{
  "n_layer": 13,
  "d_model": 128,
  "n_head": 4,
  "n_kv_head": 2,
  "head_dim": 32,
  "d_mlp": 512,
  "vocab_size": 5698,
  "activation": "gelu",
  "norm": "layernorm",
  "norm_place": "pre",
  "norm_eps": 1e-05,
  "positions": "learned",
  "qk_norm": false,
  "attn_scale": 0.177,
  "bias": "none",
  "tie_embeddings": true,
  "parallel_block": false,
  "init": "normal",
  "init_std_qkv": 0.0322,
  "init_std_o": 0.0,
  "init_std_up": 0.0322,
  "init_std_down": 0.0,
  "optimizer": "adamw",
  "lr": 0.00407,
  "lr_mult_qkv": 0.4,
  "beta1": 0.9,
  "beta2": 0.95,
  "lr_head": 0.00791,
  "grad_clip": 1.0,
  "warmup_steps": 217,
  "schedule": "wsd",
  "decay_fraction": 0.619,
  "decay_shape": "linear",
  "final_lr_fraction": 0.0,
  "batch_tokens": 32768,
  "seq_len": 512,
  "doc_mask": true,
  "train_tokens": 107400000,
  "steps": 3278,
  "dataset": "wikipedia_en"
}
Each number is 128 + 32 x the weight over the matrix's rms, rounded and kept within 0 to 255. Layers, rows and columns count from 0. Numbers have three digits each.

# layer 9 MLP up, 512x128, rms 0.157, rows 121-334, columns 64-127
141073095118105115139106131141075105085161146162168122123146181105097089103138095111111093093135160125152152187119130116106144074073135090159098137164126155131185114145123154144086167117135167
100113103118161187132097090102083119134110116077137175190138096121106166101105084143115110127162114084113132177083107118111115100139119148154148118168117141101141107155151114133153118150160174
130090127141127189097136167126099112117138161148122181095122148126109085111118176147143139040039040152168112138068099202122180137104126140124124106196138131148145138146168088137157117153144161
060152141121138111132127111151120111108134146132129149119124122123131120120096100139143104143114141125222164119102102133157201097064103100145141138138087142107160115119159142145158118188154085
111090110115176124117143058126088143114155134171195145107166207120094082153135132178145141134131135148142100139088128115084123122067052128133139154115124142169127143134169156169173092120134109
101095118159110125104100115127148104160104104103106157111139127108146097107175165183114108144131141120160176185116145124097103060094139078079135140169142088153177101143188149132209133210059191
093112136128093129065154114161142125111129138143163160095156109120146132138082104148088152153147139167141184126107135135133145181119140168135131157166139126107133115130150116194180109120139115
143164108109125163140109101093091084119137119135126125163143199139092174127094182127145142057144153072105109153120094091098138141140066137122210138145078117157121142144110106148109121137166142
109128064117073130185129055085117131156127030160157148109129141123090108165101179043154152104132114106177160188082146170066170111087119083174086148135129138155105169147074156155129097160123100
131146116169054174119158116149125122084141144145131116143120108142089137126123094066078115166138121151154113135067094150095139172117108175037160111167140130129154084100149095109144122131179109
154138117112122146057030170128123108113136092152137186136123170102160125149142071109116158105157105148128143101115141142096126086130102191119134099104139137109154114082104152183128167116209105
085144128143125092117152124136117085123109114118141129145162164125124099087082121101130080120109172135120157174085071139147117105121100136079170156102128152116133094156152177130145109155190137
095121160123136099073113161219168206195131068100129142112132126110103130132130072133081116112170097113139142194111076132089117119113075162112120132101074117123177147086178152149154143114101124
059105088151064135116121144104078122076102072135139128184105130127130068105141065135116177148156155087111207095132104226071150118131082106113105099102214128091146104180160141144180106137151130
129136107112155192111081158168157142134117085129104123157076152108084102096104084174132122138148118123157138134134140114136125126118071137191142047121090092127139100186131111106154097134164169
142119040145113105126126067099065145153172166144146151120117134097141166104162114028128203118164068153154062138089072111134187148099133104149070137165156141118169163174125201162150183067111104
081138151142101178143128150139180132156159166160237059187129176088088139064150161173175112087119149073127198112133165170099081146111122088102174117108110103168131109130148100156117087141112146
130131112202131177102146145117160150140133163109175102110130139121144155121137133140126132163112094155135182105135129159131116133107125141077101137176092130167087138122105087187160144157102145
103132156174137102132118141151081106149164125115156162197090082146093113115141061136067132111102155143143122131104133155153135146120073138148070124134095158117131137125122095170135164124135160
109103082193121107109117075152111128123156153128150153143101099115197177138129131119088084115122080123134158140078123138068185156126093074075156109193106135194101148155160138146149119175127116
121159145121113143119128155153123099141148144201127123168134141106121090126173104074131069089173090124143133148067119079152170111129100060062137113077207104116158138123160218116187117127140102
166126059132119089121128138124106165119091144110137151168085107116121119164129208172164113142164067116125144154067136142127133142104069135153112105116108125102121123111179137144123117057112185
110111109130146100129114074174148136191150170073121107172069118116099135152101088123083220144078085169221122171100060158105146046127073147134091124145178126133126122124149153098118111171153093
094101111111156085126138161101092116105167152157197157178133165142091052103136140187156132086216150120127161104091139132133109094084105141120154081115150155174144154135073157188165097119154139
135109134200129173110114116203120153144131119114167094167133119082084156124110103138170162148148116139153124105097129173149150137097089093071121127185159071141122095167129165133124091119124078
068108167138123158138171157132114136159151173100105174163087144148104107114092153125107122127139107099125092152104140130126106151102122070145188130134109138129092114161162144131156129074124169
132127064087130159114117080139124165196170154157107142173131148112092110104154114137092077080130083119174122102108075116054148106084138130110078176181117133140162138180159202149172122095135166
108110026142129109104142094105076137136099063147129181118115166082122060119165090122140120115178063132141075151153141138108137161138146132102062106111092126123141126159168187105141164129151108
098115114127132134138120194141110112143167149133131163168072193108076147105140166133097104065144153116200103192116157080105159162111101144078125186133129120186145093129157141145149126057144115
170132068129151131150129101114100126103182129114116175130093202126061076142090111134109169135167071055144094163137040122156137118103094099130156079108139136121109147063150106133149185072186164
124195151140113131101136155141125154198119166089178098150155144124117145118141125128119121150125094106105111162120124119112150140117110109142072143119105109091102102141134175154095157141137129
126144156186144141113116152117133129160135162148138107115113180126104155119089145128121151083151143134131089169099129073136119073128093147086124145123053104104143139128170134135118161142192167
086146123186121151069109136157158208087127132144162093121102162121120067104103129112101123121123103139141158138110103147133133097110087103112113136141163125135152125167136121146116090111159142
152102087154100159112099112121124139121084069102139105174115139104176100119121139133147148114194037101170161104111128104149159167096055104082103112152142115112148093148149171119120111139109186
097098076088108192081097123135134130139144065154127090152125093131116131095143139059157083060098087139158124075075110167063143058132138111146138128179149100070137155157140178150155057119125117
098093096150131143141164124130188177145128113122178137125119117122099150080121102135115157137162159128175075107103153134144195118115095108109094178121106159141128174132141113129148101108138057
106159117087098146144117100132120119154143143111144097163175162129098131127088163146160137125136146114165103175092113102115122078090065113102160157107115139221122096134175139117136131140144171
128096083096070094137143133219150095159064141119127167106143077103150150166119118124070139105083074067112130122109092141110165176047133186148086122175122170072215045115135122185110177148164115
146121167199061165139135179129078115194117096173191114138078162099098100109162141164102140105132114125128101102103160171112131145102113079080093160098078102131111111128088179167158097114101144
149136100126116107139064161124152150132143107107182121153091140140124168133153090109139092121168142153123143161116072097077119092099106131162103068141137135109107112124158172122121136173123144
129119096144155128119104069179072110134216105052106195130125146094082107128160105123165128091127159128146115114162104172113119159126139134116161128146206119133178103139199123149155096166199077
101049174074111102130071156153124117130161088148155153108121149090131123119143123134162138122113132064121128147115132091050094115122096129130134154120087121140171158149192127162146052100152166
131110059194092107048090038124098154165208126187123148100107128101142102085148141111175111171107109149157096176068080139124197137121120124146150104210181117161087146149160110161104162157227195
096103102115121169143149150127096095167181072119095205171066136108129083094121127111133174108107102065138103101105130128126138134109101108064152181135124142134161122068113134152171092088110150
119094115142106145087091110156084159184152126154112138144131107081125063119090145113119122036135115090130103116137089133123139146120166129100151168127123080204146121165158100151109148108111145
130108105098117110088129110160080135184178106092132138196101157093119147097159096122150158108145059128123170101122071188089150131118134063154111122148192073142120113133118137157121080182076063
095135062123131142107066123186101170175150076167136158090125107103106094139081119125169143125138159121143090140142058175073152133132141144176063134138156107122180150151104147157145136170131140
101131102178131131100142084176161159074117153165117149117103092096118170128157172142134137127123148069149070181118150145157161124029093141157181139093185074214165081132091165147244130128200062
109108104105130167135159150153175154171131126138179118202093142109135118095091187131112178129141139079186092048130141133180121091109129076146163118090148095155114091122104095113095110147120101
149088089104141142155180161082086131181132143104176102063075143126088133154114143066146142122142129107132117089132132131086184122122159057174120127121127133152085155126108146152122103138167128
073122170156121108127118125129156207120144151134165099171091120125071128075132170140123114186165153131128183154122147132124132109144092130095121099086147110207100096173109073129162167108102143
157149113177084154110108154151100090122115113133152110080083146129139135154143129154131084062117146144116128105060087167121076155104162138091118087130106105154128117135114135152141080146075171
087043109097089147125112085133137111108175164152131179129106134126069088137148114169117142145118079130146138101135045143175223106095103135161124183096175163135120158104123133141165093100162122
116102116140154137126089104145113157145120160090162118113165187139137141096055158116136135060144108131159126132145123124087154024093112091082163123176117119137142138166153134128143139114153130
119133056132127134142144119075101115154133124072138151149041109127125135132110110151171140071141089143145140095101150186115111125113108104148131129148142149123131141127132147141113093200106159
125135091131061142127136174141110090102148114118114175106077050115122135104161140141142120096089093134116118129087057146156185155119139053109071109124136154121184142128104134136160117187110129
075161133199101139068057090140111167124063151095123178139087142100125136095149162144162203105124120149105117148110156169176113113141102152146118200116116041140120148152088145161164151088145155
096157062141150096101089143139138106111145094147093189109077111130124149142149094202199136114127102119130162174061123153065153119124066140099135119130161109137096146147169141160138091141107150
087073170188122140107117164177215159093108137145155052111113131104140185095127181080193139140087171136145086142117106121141163096130141107111139057134165073136121142133126109116154106196133093
138118059097121141094183112147090127095118171095111132135119137087111183107124116113111200109148072112173109118112112090063184130115145132161037097136113110142143158204178189171117165159145119
156088120100121211118132126133062149117106110070123113104120118111116115092065108142070154110116117097146087145182132115111119138126147082098106047139189101125158122108176130128183115162162129
067116144090124097118113159146138109116185120105151169168131179131065114063108081125116102108148100107168101181087070096142130114083048147130125138118142144110138129174149153114145091147172190
144106145175092119114108183150150110145166119137120081144124097127128155136119129138085102138151172158138162109129107124185182096127106144080140141180094139136101170106190118125098109129134106
086093143190084144129119137155137117166156109040102115143115138128144076094143158126098123129121104068143161086151143136164128182084152110128108108082162126129154122119129147165179111099146140
113122145133139145119108125167132187159125158109108088142112168121094119070107065137117105126138090136152158109144077147158160162128078104178072164130148138077128115074204133102149162104163160
127092146120143092075117094148088163151173154121126185145103119118125125141100107141149189160148091137120111118115122176041141129102132150109152175110113131179143105106166165151132097148075158
055136105193085126137166152157138134188149129150112166126097108116119145093109155159078156073148132079128110106125102095164148111110069101091133146099090110129159139098086155136187128108104116
172112171127082198097067179131150143097120112097129187108076103087108162054112172187129127090121120074169157168155165228142140153072137118094071084152094097106142133128121117096103107107130128
141124132174122126131135083143090143168150154145158150159147098144138081158098123121118137071191117108101133108099109153156119095110085161147126139117174165124152103170069105170091134050126140
104145080119081106136141122140115121145145145090130096131110122140140103138088104040115134138079130137162172135061088110091144159116145127096131157202164142156142128094108121156126101113170147
099135127190031102131163133179118100134146116130117162144111154142107142090096177127114158103187089097128150164127093147129142112125112090133083114122114146193141096168101117137129088132154177
105120083143095162138137067109119117134159074101130155129164142129097102157123178106175161129108107059142198163108091135084119131141165175069122130156135127122149131154095164153165149108154131
092070131112127103125149113146094166082096134110127099132113149133097173125091124099153153141115087098129156116116126152033090098120133170049139132172124097144159088187126112140159124189164118
093080128193146129131058146113144146106109134116125103135146156120117166072117111096132106115099099099161094116095107114145138095077133077102080128111094108171106142188138114133166114128068143
144083175100165176129082160096119138126162156131131154082111174108094123119105108103144141124094139164198104170081093120112094102075100109172081135146135155099141201151162102163146127140134119
156114091132060112118110147171158122097062119119094138114124145102090141134123192175165144055152150136133153172106156124103123134141127098106069083128146095115159101130175155143141103130133197
094108119149121106135119148073102188124096099108130135181131133118140114127158106163158139142111133157140134108124118173128155095142087143065096107163105111134147123154103137113224108125103194
111126119182082137127132123141162107139177093124147165148088161094153141125123071114127172147100140100132142147133079189125097121104112123140123125124080121094153092168154188127110097186111149
121136167194111151143103090117125097172157141097136133202160187115100188117069121082145167058178124114132112164119146122177145118129124097084133092133114094113144151184156141133100058110180121
103117143132168128158141139150169168152142142123181093149125161090070167032102161143123137104123142064185135159094139148132126103017143113073129115109137112124131056116128099172167131073162103
177150143128098183090088138096122132166165062166132184133145155104125102124071090099124163099172161143133110154114127130146213104137142065078115147182181074091126135169105160130107130094087121
154135123136071183086107075167172148181175178142106137204163114094103137161147125123144117058224053127145152107083055106112122089108135141085169148145109126083162126162137135154117043104169097
112149151090117131096120135107154133105121132134144149147115157098147147107143103097096107067206141175132197117115150146138143133097091113115112131171168113132127102161181174137142100091122113
115134109127099141124110152133080162079151185065148159135104124108142099085156135141113126120188123148130170105093163152129210125119106122153183131141100112123172140166130156169134147100155186
086183089179120125143118112087120086143191077151135136146154164146104139069081197111148130088169138150134120163091112101122107089164084083160133148127095103144103170146160157102132142135153151
060164136201065080111129147107144123104167134141145133190113128137149131126091142117114142141145135150095108077104102147151104101135118159114132140120118107121108172156072141123107054120116064
093157119121141250109096111144145116102112150124153129202156219112104125088124173158094161124170120106153187173063101158135093102118129137120159096169177086096119157116183159114126124077152101
116065087119136119124134085167098157112081155110138059192109115103098180129151123191091173103118109092185123134125158130166095078119066134083146064174195112165097073146138080133115072178174097
087079135098125121161171095104078123104172167162155146138097109096070136111115161097094149152088081130176152116131150159102166114084172119138118091132165153184126178161140081128132077151108132
133134135103145083145108181148097128132161152108129104157106129121057130132070159103133132130158113139139137191117104134092095171096128152164095063080138152157116100118133085175111102163150132
181057084154111130085136126196063104124129124145121152116115136058126073167124140141093116128135131117131121125138137147136108093079134129137089178167189137133191098163209181182170176146163162
117087139146156111113145114130157112152129172133132146122104129143115126104126122141105227120147167150109127179110078100164123070153075158115139074130147115130137158142093127153131139101106166
096058151099127135164123140134105146146130185089123128204059110125136160139156155111067178085202082078151125094089130102146148120075067140099098149131178140136091124134097143176147082196133176
091098183138142127074095106149103104103103150146108186141067193109127127082148182114102177117110102144130155180078123186135100095154122185106163125164171068134150166126171103139166069111167049
081072165111154085147169187090127077120106081122155147094139182122151104140121115125113121214121056132211107112109082139098139120095157098084114101182133152124113128095168135150140117087119103
155065117172135170148144108128169073102200125140153107156112145140143151063146137077076155143080101121137138114106121199103114110122110087148087106145128146128087159180154118160106137111094117
107127068118096165109140053123137127080181111111135197181109121103103108134159121119111211119125118107128135142107116164145129117109109111144156120148146099092147097126159143112190190101121131
137165067169120139125075153165174118113174129128149113184134161105074109128149148141070123119135146118164161133102133099103129105146098160172118112108194087068128130108096161127125150152172132
115115015109115100091144084145087116143093096180130153147085095074146127096146180163163120129110088079128060095152101171132184120125139101093144099130121073195127099186134096150133156147153127
080122190121169162136107097157134143103108119086140137125156092115131138093100163169116135099093109128156141134105130188142123099086139113183107151105103124109134127132100093148135112162122109
070131137145141121128140088107118204151151159070097155119112087123095077129100114129073126155134038118168105144114110125069171164090127149136146157122145147081145126165136192194167161088140121
132136113135117076118109118114166106126083115168164126122135138093156076086102181121185062163151184129206190169115114159106133139111105044142090151049134094127119142149124111145139148171112141
132118100150104151126130142123144113129108123154166100127158120114118135119123106130173118098133162066123109145123118069092144183087120141130130091125100128123102085162111179110112135140149105
071156102131135140088118083107121178212126084128121167152147121124127102086132120108117145152151131131114173069099133162081130109136116126122143129138166041114142164155115188146187122103121102
101079099179100093073127107124155137120109098081188116115125152105106147089096104090129193115104095129127141136144171121106151137131163137090105163225162125134123118140134163142099132113104107
128103093149059200085065140170135165103167170050200125112105128058135090159108191071128113175153111163171119117128133159052102131135135159084156115160172028156116137120120157114099136169205086
135124117105177119064087157183090148080123117131159200129131117107118118127089110121133100162188160168156111137122075140161146145072127132124154097169201117146117141139130149163105152141122054
092089165142123164101109117113069193187091146141183129150135107104129157144126095136104198160133114133099074117131084130176110150109156164062125121172127132098136087139136141188164151097122117
100122107167085123121100128144129138155089053113193104125106140098171123144111089129136193129090145082131120119152176193098128179097106125142170148094127083111111110171058175127101129132100142
156100128116108125096112086146145076137099171119124139082119171120120134119147152128147061104154112144165146188084107105068198142122134127070081078083170144131135145143146181143124176124164176
080105091101143099073129150167114133185099121078119165198125138103119125036081161130162097130075108119135148175099102149086099108120143098154048122172123114182106152155125102147135104196093168
079093065144093136127164100170119140143148146157101098147042103115129156161145123173042145145165076127154137201127130153102132149094084133138114153119172136224116083128178134149169154103105131
132119043117135171120115064149115186117145115154119167111125091085072106137036108135086073124194099154137119139131130119203178152127101118095151161145191094097162086197156167153154160191153098
142121054113137117149110118101091097137168148160138142191149122127143094126116115084108162128183132117137152153097058126099098128136073110129105122117152134108142111096176164125163131081107077
146090130185132183125158153157144128204136108105224103089083119084088147147188133136174142141104151172150076076183137190087118088108136088073138069132160099081134118125129134130092176135166127
167063107134108090115120115177104119130149157132148080187107120110116098132111140133166087166130148136168120150083052113187171123121119088169145112148129114110117124116112198169126142146123102
059120152132119121132110189162135093109134133154194140135138169126109138124123115182136179122093142102143121121123142117086153095067097159101129138121109160113133096145094094154155097119107116
133149114148073205113110096136098212153135127099158116133085152060039092132163178137134055062145059089176109108112152136160172091097149141147136078220166071126116153099080097097131086125178139
139121104124160107100103135145147110167085050125151113167095120110094144117118074093160122077125108155148147091099128155117109083131110136068114117165128159080091175148107185115115132159134152
091125072121102127097147112153089124189087056099135144177110111084121160118090181130142101097169062066188148145102077213124148067102149042059065104157156099127157152156215119140126084132092146
151092082105140125139150071108138106131181087105152125094127147100100090124120090099163097107172060131134117148151139149090207094114164099125127151151110122150124125149155184148075132164125139
055094136138135132121129145129119181129098058107161090129146172117093125112130088136076130155180115083102156142141128142116118140100094128107085114122099123107144110191201112125152032118131150
163072102131162103158125138155078107149135153113142061138107180089128135123182148102116119137088145062140122116139163133129129154121141139129152113147110125129087101112133106167145136130164152
125104119134139167113062101149144136055157152122124088122126104116112123060132200196158102098143135138213127136109108147148166119104101082181129084170168092110101150124138096132176116176155137
090178140128148181064103099090117246105137127106213195145104094105120046122113132144117129124179120130159133182052111129126214130122113102178074054125127110179162152144143139104142163085214104
106130141094112132126188108138089150204113149121119135150153085123134198136117105102075124130158140127128160149111122141104174106110085109080130172170113141083109146142181195145085098106176145
129153145152084078112070109131139142142143094132142120134160086105079167070110115108095116138175138147133143110170144135104125087107179122143099110175134121073116161159180130134088117124167143
092103167157165103109102191163103162134140087173118164109131105128104147146140147118178120120113141179166160181114064207060114082097128137067042140070144145100159131162090106179164085147155102
112161083157091137166136116145128114171167182107132144153122137135137155135080197123123074123198138079122180143091113131096112110095120148161123101120129156152114116134134081137099097112137101
138125104140064093132139111123070108177112042178176135099107135084101190150012073136107117043162125105136091145130117146109121198111118114137038122084203150143126115100088169119194084146140144
104130130141152145136077192123077109104138107118172145123102172115112082182116074199078200165121113108137076132146103206082092125095122138131112118110152140116122101091149176125166164129130117
133170109205107150121135143101140149095157138131126144163106149133106096131098157176163142163096112074103182122137169182083123118097083092150150093149074104107095160120197122111149112169152197
102092127117128167146111127074145115177114116180152110124082111098153140162077154123126160132112115100154103110121121122158135100114153084161088099128188104118137152103143182145140110122143105
142097130147120114113132101174158137108132109123118150096102154097139107172099141173099118111103118109130087120102053156150148130105167130171117108114132114181121139085123104148125140125106162
121124106198121115135148113108116132123193149129152119123111103142121115160069130104137105146132145148152080200149150117104103140093161080148117146100108146127068185165172120166129117109156127
079079103099143125162146072102089162097116189124174136116131142128094154150142145149077119139109116141126078134110085090100143073047121118149089165114106175133125115145128150182158151117144099
073099100175142154085045123124062154114105116124176105115134134122176102079117133104159120129074144159123108125093103164163155089142094093128114089152149089163134154135112145164132077124089108
113133125124159190141158164153130115128135104137133082163147132126124118089074139183116150090145162084165151113115141136145091105071095162096169140157130103116131067158098114134181107122166117
124117141168129090137145150116151131142135152112154116181127122127111146119104152140141080125165167134136150102101178090142101137103116103159133065145157133128087137110096147196127180074121094
113113064196095112084116118091119149089149112130152108131094137137158152131111175104118144103128104151126173078093143123096114088141124152148106081110188093142093177119094136136141133122077136
080051145119102078160129162127125115177128094139121157188087177117160129103157146157121162095093116079164091179139107060074101121100117156072111137160146121159170161073150139136176160057096201
134070051140108127125105116128120080136108100094099156172035120114073158170126125130092209100142097108136093174089128148073137132112164166107030166160170117169136134141124115175211119077128159
132130161130117123122056132072112146138117127128144134103115152111123155123162071146091152103152096141140128151094130067099144188105110139121117072118111136139124131205129133132105156116104177
136083150176114115125139089128122112142118128154119165118070147092136115125157112144118167149091087106197092119135105154051209152123130142097147148190131153104151089087155133130163097196142094
155139083137119071122106138132151109080109083099186165129112072108149104104172170046179065156156094138151120138098168092124130157112117108084195106138130141148175084125095099135170173160109098
087088079066147152121136192121065157130123065074105149125151128116161101106082170137145104139152103113156127102130116174139142096117162100100106178130151151138113167115159141153192122143087143
133143130095123104108126119143103114140154077138132119170157112124101106152101111126152141109145091098111172103106120126136118082114121145098139119111110134155151102213105136197071117151118117
151063096127102093128135095166158097137100080196143110142125092102120092114124089139185137100108059130161113203091128143075122074117152100060133011131198147126164141127176137155096138173107139
160144153151123131114087166112135093110113096163127135158119214124127102114140134124125157133123114104107152110125138184124100111125061158177131188151099091113117071188065117167149113142093142
075103145195103148145134072096138159130163123128126157152060120137098139122154143104068096113153102080145150093075147114125165091098148130091183110150146157102126159179174108121161122118133105
095105167189172115095135133160173131085096153161163147115098163081102093050151152170121125149110177122129131167148136162140099151127154067150141033098146073196147114114183079132181068103144159
080087133118163126153100082084151158127129142182150153160069145124125104116141151159102145062102117114191134112045114156141113083114088119133106172138118137171141087137150112147153098108117117
103110137155128100168120107107086098072133091112150131118081120106071170121140158100135169038124133093180077130081156137149116161107077091208089120124149158143138127196195153200148131131166093
116142101113115097136155133181110079112147147151151155091145123132149117096099115171102160145091124133152113147120107142134101078063063140096142101103087160138154060171164129127126100151159166
110085108123117145070144134112149130171130160085097159136127133045114119072120165120185165144157156123121059192120182107167182138141152080149092090119125044214117135199134195100241092146125140
106116114108063125113110158142140210203138102138120113126140172103091125110078118083122110185169172137175147156105062072096114148093133154117158144160144150131121142130142119123183130071060083
123170117149138093117058118120093136101117103177125151169085117094120166137074143123159113056129171170156111109082082136115131096133088132132137133135177070135125157094093151179152105100165053
073083121191148141150137140137144130123093110119135127097122093101152122097144234195169136120084074101141129099095143199177196129138118051184164098134157128142099125126085118150124137141164139
102125102119094074087108073121131137085090122116152138089116154119150148179114120098110162105134122159112076177072099102146141163132150137129108110115133122129128134144159157161110118175106117
129115106121108167103122140194091142114092128096108174109116141090174107122146136147122124123144172114152137146101157140168139132071115139071135103152141122119192061105141174179193164112121105
088142152128063130132089135127109117139120091118143148151100105103177068160196121134166119164156117118158133128104150185125199161087093095091096137134147142113091152128132187120176098068110059
121155096141120205134157091132082130083153133090118106127106131099130108116088144123112165169103073090146178137120137166133150153101082124154190080169136118152146107171150077154140142202109116
120111142160155096084091105187104129126101123124145197140057168094103148165074154115122165157115147117101172172143123140117100160125110094126151083095209115155160132191109059155141091135102099
116099118146105085104151141147159063098143069156123139104118109122129129125136123139116167139121190174158062147096112126139151181100154112086065092105103147185101168105204132149134096121112114
108091161123113180095039145129135202141119153111124116135048130102153143099122122128062122141111128109121074044148171115130134087139142111156131130145137094154108109188189134144133139096152153
123114093203105145095108130107097161170153142123136177112056134101132113121164153152075110149078084080146070123169065196062119169120122168162176101157121120166104124150132128126136137135139149
162127139142188167114102138177161166190129106165147115178101209101129110109130172154085075094113116102166093124111126073156148146129054109088134114120204075113102146145108155137149176135143163
125109103082099174147139124172088112140100139065141131143091120118147111131110103108127156083095108109158138121154186156163157059050127071067142082137229142187158062110197121158160122093152085
145060089116118116134146160191128091170124086086136194104139106118092147136137140092139166114134148109121137072141104118054119139102110145071129065148107152160149103120145120184130123099116158
101114106101119074143122186158130066125134140147155105164111157115057141123147149147154213180144120139192109134102073123122181075106098118143097114131104123136117160155132114163140093137125066
086066165109104073168162108111123115107115083121146122146077090121155154138029135150163153113138125112171164119053106153084144112107131126066085080165164187119128124158083124130135129133121137
101147172145130054129115109118146131165120127158129115137115144126093120137118070062134143103103091161142162150155134133123130156111132128098118129134175110101148105139138118151144150128098091
104131104110161132131131103165112115152139133128166146186126108131102108102113125160068164121141102115145123046121104170071125125090105136098090208113122149116151087157171177162129119070148099
117112104149112146083107138109118191157106148145143142166056176105123131084095115116160105111153183143125126180075164123173060153142086113158152039086153077154084202115140215105124149146136146
123119127145114179153113151126134141085163120128202108105135093126121079141126122126130138125106162161118111100155073117155161059101081078127128082117127160122103155108163099136086158118130111
084103078138093154134099170114080117085104054141160120111163151129069148160152121144137221103132107126118154188137116128077167119120156127175052126129155154074156164190099105173144122134130158
113103116108104196118095134140119111145134101119133169160149143107096163109097107128123186084158110142125113179131129167121127088108109155121176160160139076099168103154144146091089111157187145
182120051133124158097128067160063121124125118160152174120116127082124113138078145074172159093092079171163104103109136177125167032086140133115113079107116123136150129150149146182136140126152149
088108119094118082124182190121116103169127177065186136193058163110040088153120087071109100070129114179139099195091120097114104094071140071161122067117181152139127139141202086161171123162179128
140133132213103138108168107137096157132153100128126132135082103101085074099153167166124116147094099117143053098159159210087139142122150119173162108139159090149080130128145107179157154148127178
162138134172107141109127101120080111112079079117169148096097179093108178115055071100112178126145081152180129183112127128056144172112167152096149108117125144125110127176167145130129135107134175
137086171127088115139186090109133105119189162079138202156108179102036177114146109126122163181148138122162178115154066123118137132052156138116117168119108143166155136160143079188106127170110131
112173127158119149116170140143105148132134083095157095145120113101122067120122162130152158118128099117169070119137158180186109129117080119187209127110159062069111105135137093138162109128205140
148086101132151134135141070092112110181171111117098193096135101127163101091156120142071174128150077133157184139133091142151128175092125085137129088164179166134150147115119145159155188060100165
157093135118132151139131108095177075158152062104127165142104112111163122170083102114082175120194080135131177085108105134114101053095122165174106126173148152111157158115141194148123150071106143
137193085138112172093130082149139130168082124091122105158098121085146170173101162182111077091175142127132077156156143142124176073104169098092111124166117077117155149189076218105103135145165135
103118111121056188137153099119189128178146095114118107166141140113098147101100183083155169148150101108146143171135127111127098074122155151120153106145134122117088143106143072143125084175172174
165130102140112173065122131175133181099136168069137158149049098075144105168088080120128156107204145182160120105124115147172128096091104143105089140186168124132178093146112112183165142105160115
137071132119125151082125031178159140069099155132137136131153122108162100084086203080165120142091111144203172132114128137142204133109157088081153113193140131151178106155168115167159173106166154
115104160178078126115168160197096098164141115031107150112141155125095140112121120136126177099131108080130133173127121139156132152095110148092114129138130102138175091147183091137138089168190145
100069141136106188162142155109095117106090102154122151157098153100031114110166171150140125129153078064201078125137092146100147132076186082015151119131146150135169103080161110121125172070114167
127131163140114113133072128131123110132160108163153114147100108125089151101143175189159112078161131128144116111130152122132124074115128112163090110096133103146139173164107148162119102165136146
106175138174107168045108105124148153139119125075124167105080120106122099083131135161120150114166187171142127139095164110169212128132093125123133172163129072144136141130073173139209135082150088
128112131128119142112127097134155126177170130108129158096103176132083117177158116179153050077088112117151110127113143150169134126121137075107135120193129121183182128121158135140134095189123133
121052102132129155093127093182037093136146078032144215100113096100116109077149118135098162133137126127144139106123138166153131097109136139129096115098169136129184136106159133163198081113141099
109042118119144141119130048144128154146137091110149137125124166084164127137030171152118174164130126054116151120180054191128101156135155154095145135117141075174104169202126148123097059140081162
121113144102119104084067118110166165117104081151136112151132077081150139147141116174140111132127124139132091153110138153141180126145171110166083141144100075153121131128111140141108045155082068
121157105137107122100123180132080148113086161090180130087128120103138111147101132081122061134134090146143083160110096085156144122043144111156098111156159157161142121164103131152097140169152122
048135150126099126151125144104201188126114142110191096181129165132143132110075073110114112147155115119124107162090113136129110081128057097143110154140140136148089126141137128116173099108112115
116137114182086125072073125132124163135153156098148125137095129131099035129097084069102117143163073180115129098114170157148116143113159152139114187155126107180136141128175118136133168120118104
064076097090102118147133131181127118162144117078113124171099096110051159064097168158149132120142059058168149108084043205111102119087139102140069059119140165147115138120140064130145098115117135
105172076094136168108084061155117144121145075128187158106117138090160152093165136186169095099133094088143113093159077162120121102085101143122138099149171104123148085145069150166077123116107124
094102108168085129158173145090068099180174090134181149132142116128104128122113124086206149194118159126217117095111077130091127167113185066085098133152127149152154122144147136222211141124164078
109119198171090115117120122164052143118110084156114174128156118116071084115142187186175186094088086072148141108046109155076166140132116111104106157156089094168103140239138138163149133091123166
087133161145128198129111153133114145081066178160137108124124086119138073151096152171104118131110128145146128148125129132129175086135118123109137084173117096157135134132093125163100086109141129
151138155127170157083142115126089116120119080110153127126099138096153117121092124114143095111115111166190071096151161187100139128116141120123168145198171097157146109136122174159135094083106125
115110106106092185133084139090117132133121087160092186108108151104136089140092084089113161129180094135137124110107073169079169158096101124159164113172167163168118098122099174138154112045058067
122090138156102156083119135152118197080140127095162106129117145092096070103171129175176122087127097125151105170136182134052122133138062098130173165135120092189097145143159086115175092126132132
097120127174144094111117109133095094090129141170182171190116157133112132147125095225092159067148105118110119154105091141146152095115122086114120082111179141105143136133136134226159153157125178
111107072097117141133166100126180132162073155068102167164161088120146099098146190101173167052147149150138162151078127224134101102126142061117090158183119118105106149116141107128183115154109159
142104071097099150119113081100135107122193091138089175086129128122131093126119116145116150093151115126127132146067063149134131128095122167175119131135128129136140141126190173189148195085141118
087069129182098179128104138165096127105148191084114129158121146101126128101093203051109102158113124107178157149115155152120170077097161101111175084141203103174163099123129085136143120155171079
108172116194061123081091149163114131113089145182113179113135105092121128100164123128135151142134094146152059122080137121174159095117159086089089165159136128095136133143067138177194082119165106
098113141102081188117063083112169094098145098105109161129117163101132107099174106153110219185068093108137169126172096111060148143122135160129147115188122121090121158129140154110161159178129138